config.yaml
num_hidden_layers: 14
hidden_size: 384
num_attention_heads: 3
num_key_value_heads: 3
head_dim: 128
intermediate_size: 768
vocab_size: 8192
hidden_act: "swiglu"
norm: "rmsnorm"
norm_place: "out"
norm_eps: 1e-06
positions: "rope"
rope_theta: 10000.0
rope_fraction: 1.0
qk_norm: true
attn_scale: 0.0884
bias: "none"
tie_word_embeddings: false
parallel_block: false
init: "trunc"
init_std_qkv: 0.0267
init_std_o: 0.00505
init_std_up: 0.0267
init_std_down: 0.00357
optimizer: "muon_variant"
learning_rate: 0.0105
beta1: 0.93
weight_decay: 0.027
lr_head: 0.00709
max_grad_norm: 0.5
warmup_steps: 21
schedule: "wsd"
decay_fraction: 0.835
decay_shape: "linear"
final_lr_fraction: 0.0
batch_tokens: [65536, 131072]
max_seq_len: 512
doc_mask: true
train_tokens: 490200000
max_steps: 5132
dataset: "wikipedia_en"
Each number is 200 + 20 x the weight over its row's rms, rounded and kept within 0 to 999. Layers, rows and columns count from 0. The size before them is the row's rms in percent of the matrix's.

# layer 3 attention key, 384x384, rms 0.11, rows 168-204, columns 96-191
101,208,187,189,196,224,199,166,191,187,185,174,183,221,207,192,194,214,222,217,190,204,204,180,194,183,211,185,195,199,214,179,192,211,217,195,191,202,180,210,214,224,227,183,177,218,189,169,158,207,218,218,190,209,203,230,194,221,194,206,233,243,214,202,191,215,220,207,189,199,209,212,182,192,226,191,199,215,203,195,217,179,222,219,234,184,212,220,225,181,232,254,183,173,191,220,189
097,186,210,196,204,181,202,197,220,194,199,203,190,196,221,209,236,198,207,158,196,211,235,191,254,193,188,186,179,219,204,181,230,229,218,231,180,201,197,222,253,199,191,197,227,203,195,194,206,202,206,199,205,207,238,206,151,211,223,198,186,205,223,191,181,190,191,216,206,189,170,212,184,228,207,207,189,175,200,197,199,174,220,190,221,159,220,186,229,190,200,135,192,197,178,196,232
102,213,184,229,188,198,172,192,213,190,209,173,204,206,193,210,230,210,197,211,185,186,199,183,174,184,219,210,231,247,191,214,212,195,190,211,205,194,182,194,186,197,176,226,189,153,169,170,185,166,185,183,201,212,226,208,200,211,177,212,229,202,192,214,257,212,204,207,187,208,203,184,175,176,172,208,221,197,185,179,152,177,224,197,210,194,192,175,196,209,242,229,171,212,175,223,184
105,173,210,167,196,232,219,211,207,206,227,189,216,188,173,195,191,220,191,182,251,186,198,178,210,204,165,207,203,236,251,159,222,179,195,159,204,227,225,197,205,213,183,172,206,204,236,194,220,196,210,207,172,168,211,209,212,231,238,208,185,200,167,186,225,249,237,216,215,199,194,219,192,177,190,200,200,200,216,195,197,214,188,205,214,215,239,196,215,171,193,209,192,190,188,220,225
101,209,201,216,166,167,190,249,187,183,211,202,174,207,205,181,220,177,199,163,210,172,215,196,212,234,207,181,188,210,196,195,223,199,215,198,236,200,196,212,238,229,173,185,218,176,189,171,198,206,162,179,219,198,156,181,225,225,201,211,194,177,181,203,202,215,180,181,216,201,192,212,200,189,160,226,157,183,218,222,158,209,207,206,164,201,213,182,201,203,154,178,200,192,217,187,199
099,181,232,200,155,209,192,180,239,138,188,204,221,214,230,217,175,189,191,196,196,197,212,232,190,197,229,243,206,165,213,192,207,189,200,208,208,191,202,214,195,211,185,196,237,198,226,187,191,183,224,179,181,186,191,191,191,190,234,218,214,210,213,166,201,221,199,188,207,186,194,217,191,161,184,236,206,196,180,234,153,188,174,189,199,206,203,202,162,178,184,192,212,217,226,198,216
104,214,187,182,194,167,207,191,219,207,193,174,226,201,193,192,210,177,208,215,258,190,186,195,205,195,221,218,199,215,152,182,195,228,211,204,226,218,200,182,197,186,183,205,199,207,222,182,208,222,222,181,190,206,205,219,182,186,225,209,196,197,215,211,225,194,228,209,213,151,193,199,229,207,223,203,201,213,235,229,239,191,232,205,210,195,207,200,213,199,188,180,167,188,191,191,187
104,207,182,197,209,214,188,200,220,210,181,209,190,226,180,196,214,188,202,208,197,209,209,205,198,168,217,170,185,197,206,161,166,173,200,153,157,153,219,200,195,188,162,204,215,205,210,206,203,239,154,195,207,203,193,187,238,173,206,198,202,189,196,205,228,163,205,193,216,199,197,187,202,196,151,180,196,194,228,217,214,172,184,189,181,191,190,204,240,201,205,235,189,170,208,210,218
106,199,177,182,251,187,190,202,206,210,158,255,197,194,174,183,196,222,212,196,191,231,189,229,220,226,190,177,187,205,184,158,192,180,183,188,198,195,226,209,203,242,196,196,203,227,192,190,205,190,215,190,190,221,194,167,162,228,195,200,223,223,201,197,210,211,207,182,212,191,206,206,204,202,222,212,160,223,180,191,214,168,199,193,219,167,186,189,204,194,204,182,193,189,222,229,195
106,185,206,172,204,186,219,193,177,205,228,223,198,230,182,209,200,185,222,218,170,173,180,160,167,185,214,190,216,197,221,208,217,188,212,231,187,194,170,169,211,161,218,209,208,177,192,192,145,223,188,215,194,184,199,183,157,159,176,187,174,202,200,201,192,201,216,245,218,178,175,238,213,196,197,186,185,200,178,242,222,203,138,213,191,226,232,183,204,244,209,189,206,210,167,196,190
103,147,153,193,180,190,223,192,194,263,197,194,185,201,191,239,241,204,209,205,205,181,161,253,201,182,237,218,216,185,215,187,241,202,207,199,217,224,200,198,240,222,237,200,203,190,188,206,220,183,236,159,204,241,178,202,224,219,187,223,196,200,174,201,179,196,211,198,201,180,217,182,207,210,206,217,203,189,177,181,172,163,191,190,199,189,211,205,167,227,165,189,207,171,181,214,176
102,199,258,236,213,168,197,192,178,179,176,184,197,178,216,185,207,186,204,197,198,228,196,186,211,226,205,193,183,188,224,187,200,207,187,182,210,199,228,172,180,205,213,230,223,157,183,170,187,177,137,218,188,202,213,189,201,193,208,222,188,192,203,176,192,208,203,218,218,188,196,215,196,208,212,138,204,203,195,215,237,191,216,181,198,194,185,181,195,203,172,239,181,211,186,175,205
111,201,234,183,181,191,190,200,242,205,209,233,195,189,222,215,216,201,230,218,208,187,199,219,160,243,226,202,171,165,193,182,193,225,160,215,177,207,181,169,184,175,182,227,192,199,209,226,178,182,208,231,230,227,208,203,214,185,212,206,217,193,198,183,164,231,187,207,179,209,220,193,187,205,181,194,202,179,194,250,224,201,207,178,176,230,188,218,228,214,223,223,211,180,170,169,192
097,190,203,205,187,219,185,210,202,190,208,203,232,199,224,212,225,197,222,198,208,197,211,208,198,206,192,193,200,205,187,193,182,184,200,204,199,206,216,199,201,216,176,198,245,178,219,184,195,189,199,180,216,214,201,221,222,190,216,185,156,194,208,189,202,229,219,234,208,193,215,211,170,263,182,235,181,208,193,168,169,201,214,203,201,176,212,236,202,210,197,209,211,183,187,209,209
106,214,232,197,224,197,170,208,226,224,226,192,156,218,172,216,215,192,204,226,200,189,206,199,178,183,188,192,215,234,220,251,214,186,198,230,169,204,240,205,200,162,177,135,186,173,164,216,197,187,219,218,185,237,181,218,183,228,207,220,223,187,212,195,169,252,170,198,217,210,222,222,200,211,201,226,239,175,224,177,216,208,201,188,224,177,230,184,212,186,208,194,185,209,207,211,178
101,166,190,191,180,215,192,220,175,209,213,165,221,191,203,185,182,206,195,185,193,194,232,246,203,234,209,216,212,185,183,242,201,236,223,195,206,192,196,189,173,216,214,196,150,180,194,163,189,227,208,197,229,192,188,189,219,228,191,173,210,191,191,209,197,187,181,182,158,223,220,204,184,220,197,199,206,203,210,220,199,186,200,224,219,167,214,192,176,239,170,141,171,171,218,214,209
105,231,224,212,242,235,224,196,153,191,175,198,226,198,183,218,192,217,197,216,171,203,209,207,199,178,226,179,230,193,220,212,190,223,195,176,163,200,194,221,200,188,196,206,163,214,180,236,237,241,177,180,189,240,204,207,205,206,214,210,205,187,179,227,130,206,185,208,192,216,236,195,234,174,215,162,170,201,199,174,201,171,202,195,195,201,195,178,209,199,203,168,249,189,200,159,220
101,201,198,230,211,187,195,197,205,215,202,195,200,202,199,229,167,196,191,190,241,195,217,201,207,215,208,214,211,218,187,187,161,188,208,231,239,207,190,211,215,226,195,200,206,230,164,222,197,165,221,185,207,212,202,206,176,202,192,227,224,235,211,209,222,185,195,207,225,200,215,211,200,229,208,225,211,192,205,222,181,217,182,232,219,181,184,232,205,169,195,148,188,245,202,161,187
102,218,208,217,190,182,196,195,192,173,167,203,192,199,196,197,159,196,229,197,205,224,174,190,229,217,185,255,231,208,157,221,209,219,198,199,217,194,229,223,202,221,158,173,221,204,178,215,190,234,225,198,212,184,203,190,176,190,217,192,206,227,190,203,185,168,195,164,175,186,213,194,183,218,154,196,226,203,199,193,206,206,189,169,214,215,193,167,199,181,183,215,176,162,243,218,222
106,198,151,195,218,198,192,190,214,244,217,222,186,163,212,223,213,211,241,182,224,211,205,157,189,193,195,184,213,169,194,196,254,188,210,173,216,202,199,228,164,208,173,212,200,195,199,192,178,219,201,226,212,212,211,202,229,192,202,219,221,200,239,209,156,220,226,198,216,173,202,219,192,174,216,196,221,214,218,209,193,171,216,171,208,205,183,185,220,194,223,211,219,153,185,170,202
108,199,191,214,210,193,201,217,218,197,183,212,206,234,212,208,194,181,185,202,187,204,222,209,198,179,206,171,238,214,157,173,209,215,211,193,222,205,194,196,234,172,193,175,146,204,202,182,174,186,224,209,165,169,201,171,202,217,231,202,198,172,206,232,178,189,206,204,233,201,209,192,171,191,233,201,245,187,188,212,164,205,206,199,198,205,182,182,196,189,202,216,174,196,212,170,182
102,233,197,213,204,207,206,185,205,174,220,188,183,221,193,198,199,230,222,214,199,231,218,210,238,204,189,188,191,179,198,194,213,179,184,201,210,212,188,220,181,202,202,197,173,188,223,203,190,202,214,208,171,197,182,186,202,190,244,200,198,189,213,193,206,175,167,219,207,209,195,182,184,229,182,179,180,189,192,188,162,225,207,174,145,208,227,225,187,200,241,211,201,215,202,203,197
100,215,155,200,201,185,173,210,200,212,157,172,211,196,187,232,201,233,181,227,191,208,232,214,173,200,176,191,168,226,170,214,196,174,161,173,213,209,199,216,206,205,203,198,170,192,189,170,215,193,200,204,180,183,198,200,218,185,183,198,190,184,197,193,230,180,182,264,192,225,259,197,243,200,224,187,208,216,184,213,200,196,190,224,207,198,224,195,209,192,200,230,196,157,201,191,220
113,210,173,209,190,215,208,203,179,202,206,197,198,206,194,218,217,204,216,237,191,226,225,196,179,169,215,202,182,214,194,205,178,238,245,198,151,193,203,185,180,227,202,200,200,185,204,170,199,175,199,207,172,218,198,221,213,224,195,190,207,195,198,202,216,231,207,197,192,218,173,190,187,200,182,189,193,208,190,214,182,232,226,193,203,192,179,199,204,239,258,231,223,196,167,157,202
107,187,228,190,192,173,210,190,221,227,157,180,208,205,186,199,229,168,203,183,222,193,220,206,242,194,211,215,200,186,220,185,215,198,186,220,177,237,204,206,205,206,181,212,209,219,184,210,180,229,210,201,197,209,195,182,189,184,212,201,231,169,211,231,206,212,216,215,181,201,211,194,191,203,194,198,200,173,175,217,185,179,239,177,176,220,234,198,213,193,198,142,187,200,218,221,219
106,218,198,195,225,243,231,152,205,223,204,190,228,246,201,197,203,199,204,173,197,215,154,209,188,188,221,231,214,220,185,202,223,216,212,191,210,196,195,206,246,215,211,200,193,241,211,189,199,198,227,190,211,162,172,190,182,192,241,158,224,211,228,197,227,201,204,231,223,227,195,198,226,221,189,239,228,182,204,170,161,199,205,212,192,190,207,223,199,187,174,171,200,215,177,234,252
106,192,199,199,185,198,205,220,204,179,232,195,187,186,218,202,173,172,221,203,191,213,186,188,203,221,212,220,209,182,178,178,176,167,235,176,211,198,213,194,219,201,169,170,203,235,206,237,189,264,203,232,199,186,191,218,210,206,209,211,210,208,189,182,251,185,194,203,208,217,207,228,236,207,164,196,206,187,203,175,203,206,205,192,188,189,195,224,165,221,209,208,187,201,258,189,196
101,201,212,216,216,196,196,166,180,191,224,195,166,201,217,236,171,176,209,200,177,217,172,235,155,191,196,213,197,192,197,197,176,180,235,198,210,244,214,180,218,197,209,204,198,216,186,192,162,183,202,172,202,222,182,225,195,187,199,213,185,163,230,167,188,189,206,207,190,218,232,197,153,196,211,174,212,200,201,182,200,206,228,209,197,226,201,189,173,219,232,179,228,163,212,201,182
107,211,184,210,214,187,174,181,214,208,202,200,207,228,193,213,188,198,178,170,197,197,198,215,240,175,208,215,174,164,210,196,185,169,205,211,243,204,239,168,212,200,215,158,208,230,197,218,193,164,144,195,187,195,214,188,161,190,182,225,211,161,185,179,191,174,166,189,200,234,205,187,213,196,169,221,207,190,188,189,200,198,170,205,213,201,198,151,235,180,211,155,185,212,189,198,193
106,217,209,184,183,220,200,199,201,210,227,159,202,217,191,198,216,197,185,226,220,207,218,182,238,199,187,216,204,209,184,190,211,166,177,165,191,216,171,210,249,172,160,173,203,190,209,206,223,205,201,213,231,206,187,197,185,212,205,198,203,242,187,188,224,210,161,206,204,201,206,179,215,170,202,221,197,203,159,186,229,200,229,227,212,165,176,181,201,160,175,213,197,230,212,220,202
111,194,209,193,191,195,248,189,219,188,191,185,204,192,194,188,200,213,166,196,217,203,204,158,182,217,219,212,192,210,198,209,232,182,204,198,221,184,221,190,211,211,183,222,192,205,167,208,241,227,224,192,210,178,183,211,198,197,188,216,196,200,208,201,225,195,201,188,239,181,184,177,203,202,194,200,204,174,172,194,171,192,241,219,215,204,216,183,171,173,206,168,165,195,267,187,209
099,219,194,196,224,218,185,193,192,207,195,155,155,195,213,213,165,205,206,216,217,181,208,208,219,180,216,192,201,205,184,224,216,183,208,155,185,208,198,197,224,214,197,182,205,188,187,190,201,210,220,171,220,182,184,170,204,210,218,227,208,180,208,218,187,194,161,190,198,170,154,209,190,207,237,202,216,174,223,217,163,220,209,172,185,201,189,214,170,200,196,194,228,195,194,189,203
107,207,203,218,231,179,196,216,167,210,210,180,208,177,192,206,184,236,207,197,223,218,195,231,226,202,216,194,188,193,189,178,214,207,204,160,211,184,166,201,169,190,209,197,181,201,173,222,199,191,171,199,179,177,179,210,212,192,224,215,177,204,217,230,197,212,190,226,199,204,260,210,192,179,230,170,154,224,190,187,232,221,195,198,210,208,211,213,202,200,173,304,225,204,211,196,206
103,209,197,194,182,197,200,173,188,205,172,197,188,223,191,212,186,216,229,190,173,196,213,205,184,207,198,229,222,168,168,224,231,204,182,227,230,190,167,228,175,182,174,196,180,210,192,227,177,193,234,189,195,223,186,172,199,197,205,184,179,208,187,190,205,211,241,191,182,228,200,210,195,232,160,176,192,221,221,196,202,197,181,206,232,217,182,253,193,182,202,230,197,194,222,203,198
105,208,207,191,208,226,167,237,253,180,199,223,200,184,235,227,219,207,221,223,185,221,207,199,218,211,208,185,217,193,181,238,192,215,186,222,207,205,195,212,246,193,214,194,168,204,197,171,204,216,185,217,197,199,192,182,163,160,227,179,190,201,199,183,193,223,207,187,182,166,193,191,194,183,197,176,246,212,221,206,167,207,204,202,142,187,171,188,202,218,172,173,221,242,225,222,202
098,142,191,238,172,206,190,200,192,210,184,185,186,181,222,189,202,210,177,197,193,193,218,200,215,181,195,231,224,179,166,191,211,206,209,189,169,215,182,248,220,216,167,250,204,224,216,200,196,221,173,203,193,188,214,195,220,195,201,188,170,211,194,193,215,225,211,190,180,227,198,226,198,196,197,176,241,181,192,194,207,207,181,190,189,207,240,201,217,183,224,235,195,211,187,209,171
100,204,173,225,209,201,242,202,185,191,166,187,163,238,209,171,200,178,224,240,209,200,217,220,199,211,241,193,188,221,214,229,157,217,216,200,199,208,221,202,242,245,221,194,169,195,206,193,204,190,157,223,169,214,188,185,198,172,208,214,228,217,210,182,188,230,201,176,186,218,215,218,205,205,216,208,197,221,221,238,200,198,216,157,166,212,189,214,209,199,245,232,220,201,164,208,178
# layer 3 attention query, 384x384, rms 0.114, rows 169-204, columns 96-191
102,210,174,192,199,194,197,182,170,194,192,181,189,218,198,142,212,181,215,192,224,195,204,192,171,196,185,201,205,212,196,206,198,201,195,223,238,210,210,211,180,188,220,179,193,188,193,145,174,188,168,232,220,172,210,231,258,186,178,162,203,209,192,219,203,184,226,231,195,230,183,211,189,203,174,171,224,191,201,233,186,233,164,197,204,200,180,235,186,178,204,145,182,204,182,208,228
110,206,196,189,182,197,185,241,192,218,216,221,211,170,196,182,186,239,152,211,193,217,193,215,207,185,193,167,192,212,211,220,186,172,210,232,196,226,191,212,238,175,227,190,212,205,202,221,203,237,200,210,211,183,201,174,185,158,189,244,214,201,175,195,188,213,201,195,182,202,214,216,195,208,208,196,185,234,185,206,212,200,211,181,186,207,164,214,245,218,205,215,221,199,191,190,228
100,221,218,217,240,188,216,201,228,202,211,219,181,236,236,194,209,181,208,211,204,195,228,220,197,178,181,181,248,221,180,177,188,153,182,234,209,190,220,171,228,210,222,195,185,211,188,227,207,209,233,214,256,202,198,210,192,214,193,211,218,203,206,208,234,153,197,199,204,207,186,202,211,214,210,218,194,189,186,182,193,210,173,186,198,212,215,213,187,184,167,192,217,169,213,221,240
103,235,209,189,224,197,232,170,186,210,174,189,212,180,178,229,179,215,201,196,215,223,226,207,237,210,235,175,183,211,195,208,200,195,166,225,183,171,194,192,211,219,231,203,239,200,211,190,196,230,175,197,236,160,197,238,187,202,206,204,193,181,207,191,197,197,215,223,266,207,196,191,196,211,210,179,182,183,215,217,189,218,218,174,205,177,197,233,198,201,232,211,212,199,182,228,201
098,190,179,156,197,198,183,195,150,221,176,206,219,206,192,192,216,228,229,186,213,230,229,197,203,220,194,190,180,191,202,188,198,229,202,214,212,201,189,148,184,233,205,190,198,228,206,228,221,198,195,207,164,234,194,197,176,202,217,216,231,190,209,153,187,216,186,185,230,219,214,202,180,192,225,152,211,195,180,179,217,164,218,197,243,220,230,202,215,191,178,173,190,207,184,193,177
104,192,175,219,176,183,189,226,256,214,200,239,197,206,204,194,203,210,175,202,192,206,194,232,198,238,201,189,177,205,172,213,209,198,205,207,223,197,188,200,212,220,232,197,182,181,181,205,197,216,193,215,212,210,221,242,206,196,166,206,177,181,187,183,198,187,170,224,174,217,212,179,183,186,185,197,177,148,198,222,211,231,192,209,197,163,213,193,196,214,190,169,255,249,181,187,205
102,246,173,218,232,207,202,212,233,174,208,191,231,180,176,174,196,229,167,214,178,201,196,219,201,200,193,186,208,205,198,207,191,189,192,236,221,235,204,221,177,219,209,195,236,217,226,168,234,207,204,174,202,232,189,192,196,205,210,178,227,196,189,214,215,205,230,188,184,213,198,209,189,235,202,204,200,215,191,188,183,218,165,188,201,192,230,193,186,202,197,189,191,202,197,214,188
106,172,186,189,192,195,170,197,235,204,241,148,206,197,184,202,188,176,257,151,195,191,190,170,197,193,201,170,208,169,203,202,206,199,213,200,206,178,180,189,200,233,202,197,195,223,223,239,214,157,207,178,216,195,205,247,208,192,197,199,207,232,190,149,245,175,215,172,236,178,221,197,192,206,190,198,217,185,181,139,173,197,213,189,173,212,192,244,221,199,209,170,220,228,170,202,190
105,184,207,206,209,223,204,187,202,162,191,209,227,212,192,217,193,183,179,195,214,215,207,222,202,169,197,196,241,171,206,205,199,201,183,235,195,218,191,219,180,230,195,188,193,206,235,184,263,197,189,194,239,172,202,201,222,214,238,212,178,230,189,167,185,194,186,228,220,207,196,211,199,239,181,181,232,199,202,184,184,208,207,215,188,185,216,185,209,210,164,170,195,182,245,215,179
097,176,232,196,185,174,244,207,230,182,206,181,186,172,188,184,184,190,211,189,214,212,180,194,182,200,160,188,188,199,148,188,192,206,191,132,190,215,218,188,191,186,179,196,202,174,165,225,164,186,222,224,211,180,185,199,190,173,197,217,209,205,222,184,243,228,207,198,188,188,209,216,181,199,211,188,206,182,191,208,160,194,198,219,199,219,193,180,180,193,215,177,201,193,209,184,196
107,165,171,202,194,201,153,186,191,191,234,216,221,207,185,204,189,215,174,220,222,204,211,180,232,219,234,151,225,224,225,229,204,227,218,223,188,228,186,215,209,184,199,215,219,203,232,191,187,225,230,181,209,193,195,195,186,199,197,223,207,220,207,219,184,187,213,211,196,219,198,185,206,203,207,213,191,200,231,187,195,204,200,191,215,177,242,187,201,216,216,190,204,208,181,163,198
097,190,185,187,196,172,228,181,191,182,191,184,175,236,185,231,209,236,190,191,172,224,209,163,172,175,193,170,203,217,194,224,191,182,209,240,210,173,189,203,211,200,235,161,196,204,192,201,192,204,191,193,193,192,224,188,205,177,192,225,199,182,195,206,186,247,210,251,216,196,236,197,166,193,166,170,213,202,162,180,245,219,197,210,202,183,182,173,195,205,207,250,198,192,170,200,193
106,198,183,198,211,208,194,240,168,201,186,201,204,206,244,218,192,196,200,211,147,187,178,200,185,181,214,209,227,166,209,210,190,238,184,201,199,200,177,183,187,177,173,203,211,202,177,204,193,165,210,209,220,214,192,181,233,220,178,229,210,176,209,218,229,188,219,213,218,221,176,170,220,170,198,187,206,180,210,192,194,195,179,194,182,221,215,191,204,243,210,199,159,198,210,214,145
103,174,180,198,223,205,195,195,206,215,191,186,219,174,212,121,204,204,176,177,188,210,203,173,174,218,233,196,165,171,201,194,185,194,208,201,158,193,190,226,200,255,194,197,202,214,193,180,190,190,231,204,238,174,196,182,155,198,204,190,194,219,182,232,177,196,214,175,235,208,196,205,168,180,191,199,209,230,225,195,163,171,192,216,176,195,205,207,212,242,184,221,203,196,221,176,228
104,229,213,208,205,183,179,211,204,187,230,213,237,158,207,210,200,202,209,183,211,196,206,200,196,202,208,207,210,183,173,190,193,194,185,133,188,202,172,175,201,214,217,204,181,189,229,208,201,197,198,157,185,204,211,215,189,180,178,238,195,179,236,171,200,210,238,187,182,225,221,222,193,183,216,211,221,207,188,201,218,222,226,204,183,190,168,207,212,211,238,220,214,194,213,186,196
101,196,186,208,224,210,212,202,222,218,220,145,198,200,201,191,202,193,174,196,226,183,191,162,180,199,195,211,152,226,211,187,234,195,199,205,208,211,191,184,169,188,197,178,163,190,176,191,201,148,193,185,202,194,197,204,222,198,176,225,190,231,215,175,203,216,142,206,173,225,161,200,185,181,212,191,175,195,218,210,205,159,239,221,217,251,160,213,176,203,231,205,214,200,244,187,169
102,193,230,171,205,210,201,195,220,188,225,206,203,200,199,210,192,212,239,209,238,166,202,199,199,192,208,179,214,161,184,180,209,212,228,219,204,200,220,181,242,163,186,236,208,201,206,182,176,236,186,191,147,210,211,196,183,202,196,203,187,173,164,197,197,216,234,189,176,228,165,179,214,163,205,199,195,200,212,180,163,191,223,224,233,214,177,196,205,207,193,212,148,213,216,168,207
103,206,190,214,191,188,224,201,214,187,203,193,216,194,231,236,225,249,241,170,201,190,184,195,202,211,161,197,194,210,209,218,200,222,192,195,219,191,221,212,238,214,182,187,199,196,204,220,249,199,190,196,173,184,192,196,205,176,189,210,172,209,221,175,183,219,219,203,186,208,216,230,199,223,208,202,195,209,188,198,205,212,210,198,205,178,224,220,180,186,216,217,213,220,163,202,164
107,224,211,213,198,179,177,188,186,191,182,182,192,151,182,184,230,211,196,199,197,209,195,218,165,194,196,192,226,227,182,198,181,187,202,204,231,213,193,193,195,217,163,188,191,185,191,195,207,180,162,207,185,191,238,203,202,202,234,222,203,212,201,184,188,207,176,193,217,235,222,193,193,184,211,210,187,200,204,237,225,167,162,207,209,199,219,201,197,193,188,189,162,214,158,210,195
105,229,182,168,169,203,215,216,198,157,202,180,197,220,160,179,193,237,202,198,214,206,188,212,246,210,191,207,198,221,224,196,190,188,222,193,210,207,181,231,164,219,204,205,208,210,205,220,212,217,200,208,201,218,159,203,197,184,184,217,203,215,183,216,231,235,193,205,207,198,217,180,186,191,200,260,205,249,209,213,194,202,185,214,209,179,211,197,225,223,178,201,188,166,209,190,218
103,172,175,183,188,195,221,224,231,214,193,193,200,215,210,176,173,166,187,195,236,192,175,178,230,197,215,204,215,197,205,188,213,205,209,219,202,186,199,185,203,205,171,222,202,195,210,200,180,234,191,190,217,177,192,210,204,221,216,216,178,209,249,178,192,199,206,148,202,182,192,204,225,186,219,204,204,198,197,207,215,185,241,222,216,221,216,221,200,198,215,203,221,206,204,224,152
110,191,186,204,187,216,196,174,223,201,206,173,223,216,189,209,202,173,223,184,183,192,185,180,227,214,185,198,217,242,230,216,196,220,186,197,180,182,215,242,175,170,198,172,217,219,172,208,215,230,191,215,208,186,185,175,180,239,213,209,183,195,200,216,187,222,212,189,194,230,193,202,156,226,185,198,161,198,218,192,224,180,197,205,244,193,214,184,160,200,186,209,216,233,173,190,201
097,241,186,221,181,169,202,168,229,177,222,220,235,219,180,212,170,226,205,223,210,179,189,187,195,222,212,203,212,215,206,160,200,212,184,242,195,252,191,225,185,182,231,236,196,214,197,224,182,192,206,210,187,225,184,192,174,207,222,160,146,198,223,255,218,175,211,181,207,251,173,192,210,192,228,187,211,164,185,166,181,219,200,230,180,201,214,211,211,217,216,205,185,235,250,171,190
106,167,203,184,219,234,240,178,187,193,239,192,205,213,166,182,180,217,176,206,214,175,187,207,178,218,173,204,164,233,202,181,209,177,192,217,239,198,205,206,217,190,214,236,216,161,223,135,168,206,258,224,227,171,201,191,202,201,151,234,244,200,199,192,200,197,188,213,215,198,195,202,204,200,223,164,188,207,198,221,205,217,214,213,208,174,185,199,229,191,223,169,177,178,168,221,194
111,197,214,210,177,201,203,226,232,222,217,188,190,201,205,186,194,210,207,207,214,204,200,210,182,227,194,239,193,223,170,174,180,247,191,178,239,222,184,178,183,214,234,214,203,163,199,178,180,179,174,191,165,170,229,214,201,173,207,194,193,195,209,212,221,215,195,216,212,174,187,194,194,247,174,195,163,187,199,213,190,183,214,159,162,193,194,212,211,230,195,195,175,163,208,192,182
105,200,231,201,191,180,184,215,181,190,170,195,214,219,204,215,241,208,185,194,174,202,222,157,191,220,242,198,241,175,224,225,166,195,151,217,213,197,204,191,217,195,219,208,187,194,211,198,182,199,191,189,177,173,202,172,202,211,201,191,184,202,224,242,188,200,203,193,198,155,189,181,202,197,215,216,189,210,207,158,206,188,199,198,191,216,162,220,206,184,195,200,238,228,189,218,200
106,203,196,195,216,195,187,201,179,194,185,191,194,233,192,208,219,164,207,176,204,179,234,213,207,206,187,194,158,196,213,177,211,197,184,200,181,221,201,190,193,235,223,191,226,190,201,205,212,218,195,220,231,201,178,172,226,231,204,210,192,185,189,178,202,209,203,203,232,228,202,196,208,219,211,190,206,201,220,203,203,211,188,186,173,245,205,207,193,237,188,220,162,205,229,198,198
108,167,208,199,181,193,203,209,225,196,147,213,187,182,210,201,203,183,218,206,196,233,201,167,196,161,216,215,240,190,206,182,215,194,217,223,200,185,206,209,176,186,176,216,223,200,238,171,253,175,194,193,202,173,208,215,202,226,180,182,163,195,203,212,173,163,207,189,197,207,210,193,201,207,185,191,167,181,194,215,178,159,220,175,240,201,177,206,171,179,224,179,179,197,184,189,204
104,223,191,198,181,199,224,232,231,189,238,205,217,236,217,196,183,169,217,187,197,220,185,165,249,200,199,185,209,213,192,178,216,194,196,229,238,206,177,218,199,195,204,197,198,236,197,236,239,189,179,176,193,174,216,211,210,156,229,180,198,201,170,245,209,214,204,200,194,190,187,216,214,177,189,199,211,179,182,180,201,207,188,184,196,182,206,167,208,191,190,182,209,187,225,198,212
102,199,204,206,164,180,211,164,171,224,210,186,225,199,213,200,228,189,250,192,206,158,229,208,164,203,159,192,230,225,194,201,240,228,186,197,194,206,212,192,170,173,190,196,196,194,188,190,206,246,204,168,185,186,210,197,195,179,179,218,216,202,215,190,216,187,175,212,176,177,190,230,216,186,195,158,195,213,247,207,178,212,215,193,177,180,193,189,206,223,181,214,213,218,178,215,217
098,209,186,217,180,190,206,214,202,187,198,217,169,207,194,214,179,227,173,211,157,207,190,180,231,208,177,226,180,192,178,194,205,226,192,161,205,203,192,195,192,194,225,194,215,178,234,185,202,225,177,195,191,212,198,207,158,234,200,193,217,169,192,176,195,182,208,183,280,196,203,156,181,176,214,225,209,201,207,241,171,193,178,217,195,202,199,221,208,196,200,222,191,182,216,221,213
097,246,194,188,181,254,190,185,181,204,213,216,196,206,208,195,200,189,223,183,239,183,207,201,218,206,206,219,198,183,199,199,201,187,161,200,184,184,188,186,224,190,201,230,207,183,226,208,191,199,205,178,187,244,192,185,194,185,207,177,183,185,204,191,191,192,206,162,175,222,196,199,216,187,210,192,238,169,202,224,180,191,206,209,201,212,216,217,184,192,221,207,168,175,196,212,206
089,193,210,222,192,158,218,183,231,210,215,195,210,176,185,211,194,229,214,189,191,204,209,200,189,177,184,199,214,223,193,170,205,238,197,172,168,191,226,184,200,205,198,192,224,169,204,150,227,236,177,212,184,189,210,179,210,212,188,214,184,186,191,188,166,203,190,186,170,186,194,190,212,167,184,196,173,203,172,151,213,204,227,186,214,201,197,220,174,215,193,269,246,186,201,248,216
105,176,216,208,198,193,212,184,206,183,162,204,175,186,209,218,197,211,164,206,201,211,151,188,201,183,192,167,202,202,185,190,164,220,195,186,203,179,196,219,173,189,212,180,222,195,227,211,234,201,191,179,187,190,178,184,195,187,191,178,223,174,214,197,224,153,200,189,231,193,202,209,191,166,215,217,191,172,176,224,227,200,190,189,212,238,190,197,214,212,220,192,205,173,163,189,215
103,219,173,186,200,158,242,193,194,209,198,215,168,179,217,209,232,209,155,171,198,210,196,201,227,208,213,197,220,171,199,189,151,201,212,230,221,213,199,219,173,194,174,195,223,204,200,196,206,180,200,195,204,206,175,183,199,217,213,243,233,200,185,212,199,202,230,200,197,219,199,216,221,177,172,236,165,231,218,193,185,213,195,210,231,203,212,187,184,220,204,202,160,171,232,198,194
103,219,212,207,196,178,143,166,197,176,239,174,209,189,202,196,171,192,195,210,188,192,184,211,196,235,192,211,194,207,176,180,234,210,206,181,229,227,199,190,189,199,186,198,202,168,196,200,231,209,236,232,182,166,172,238,199,219,192,176,210,228,215,186,195,201,219,199,227,183,233,223,177,212,220,208,232,215,183,216,210,201,185,194,206,219,190,205,170,217,211,224,197,205,239,203,197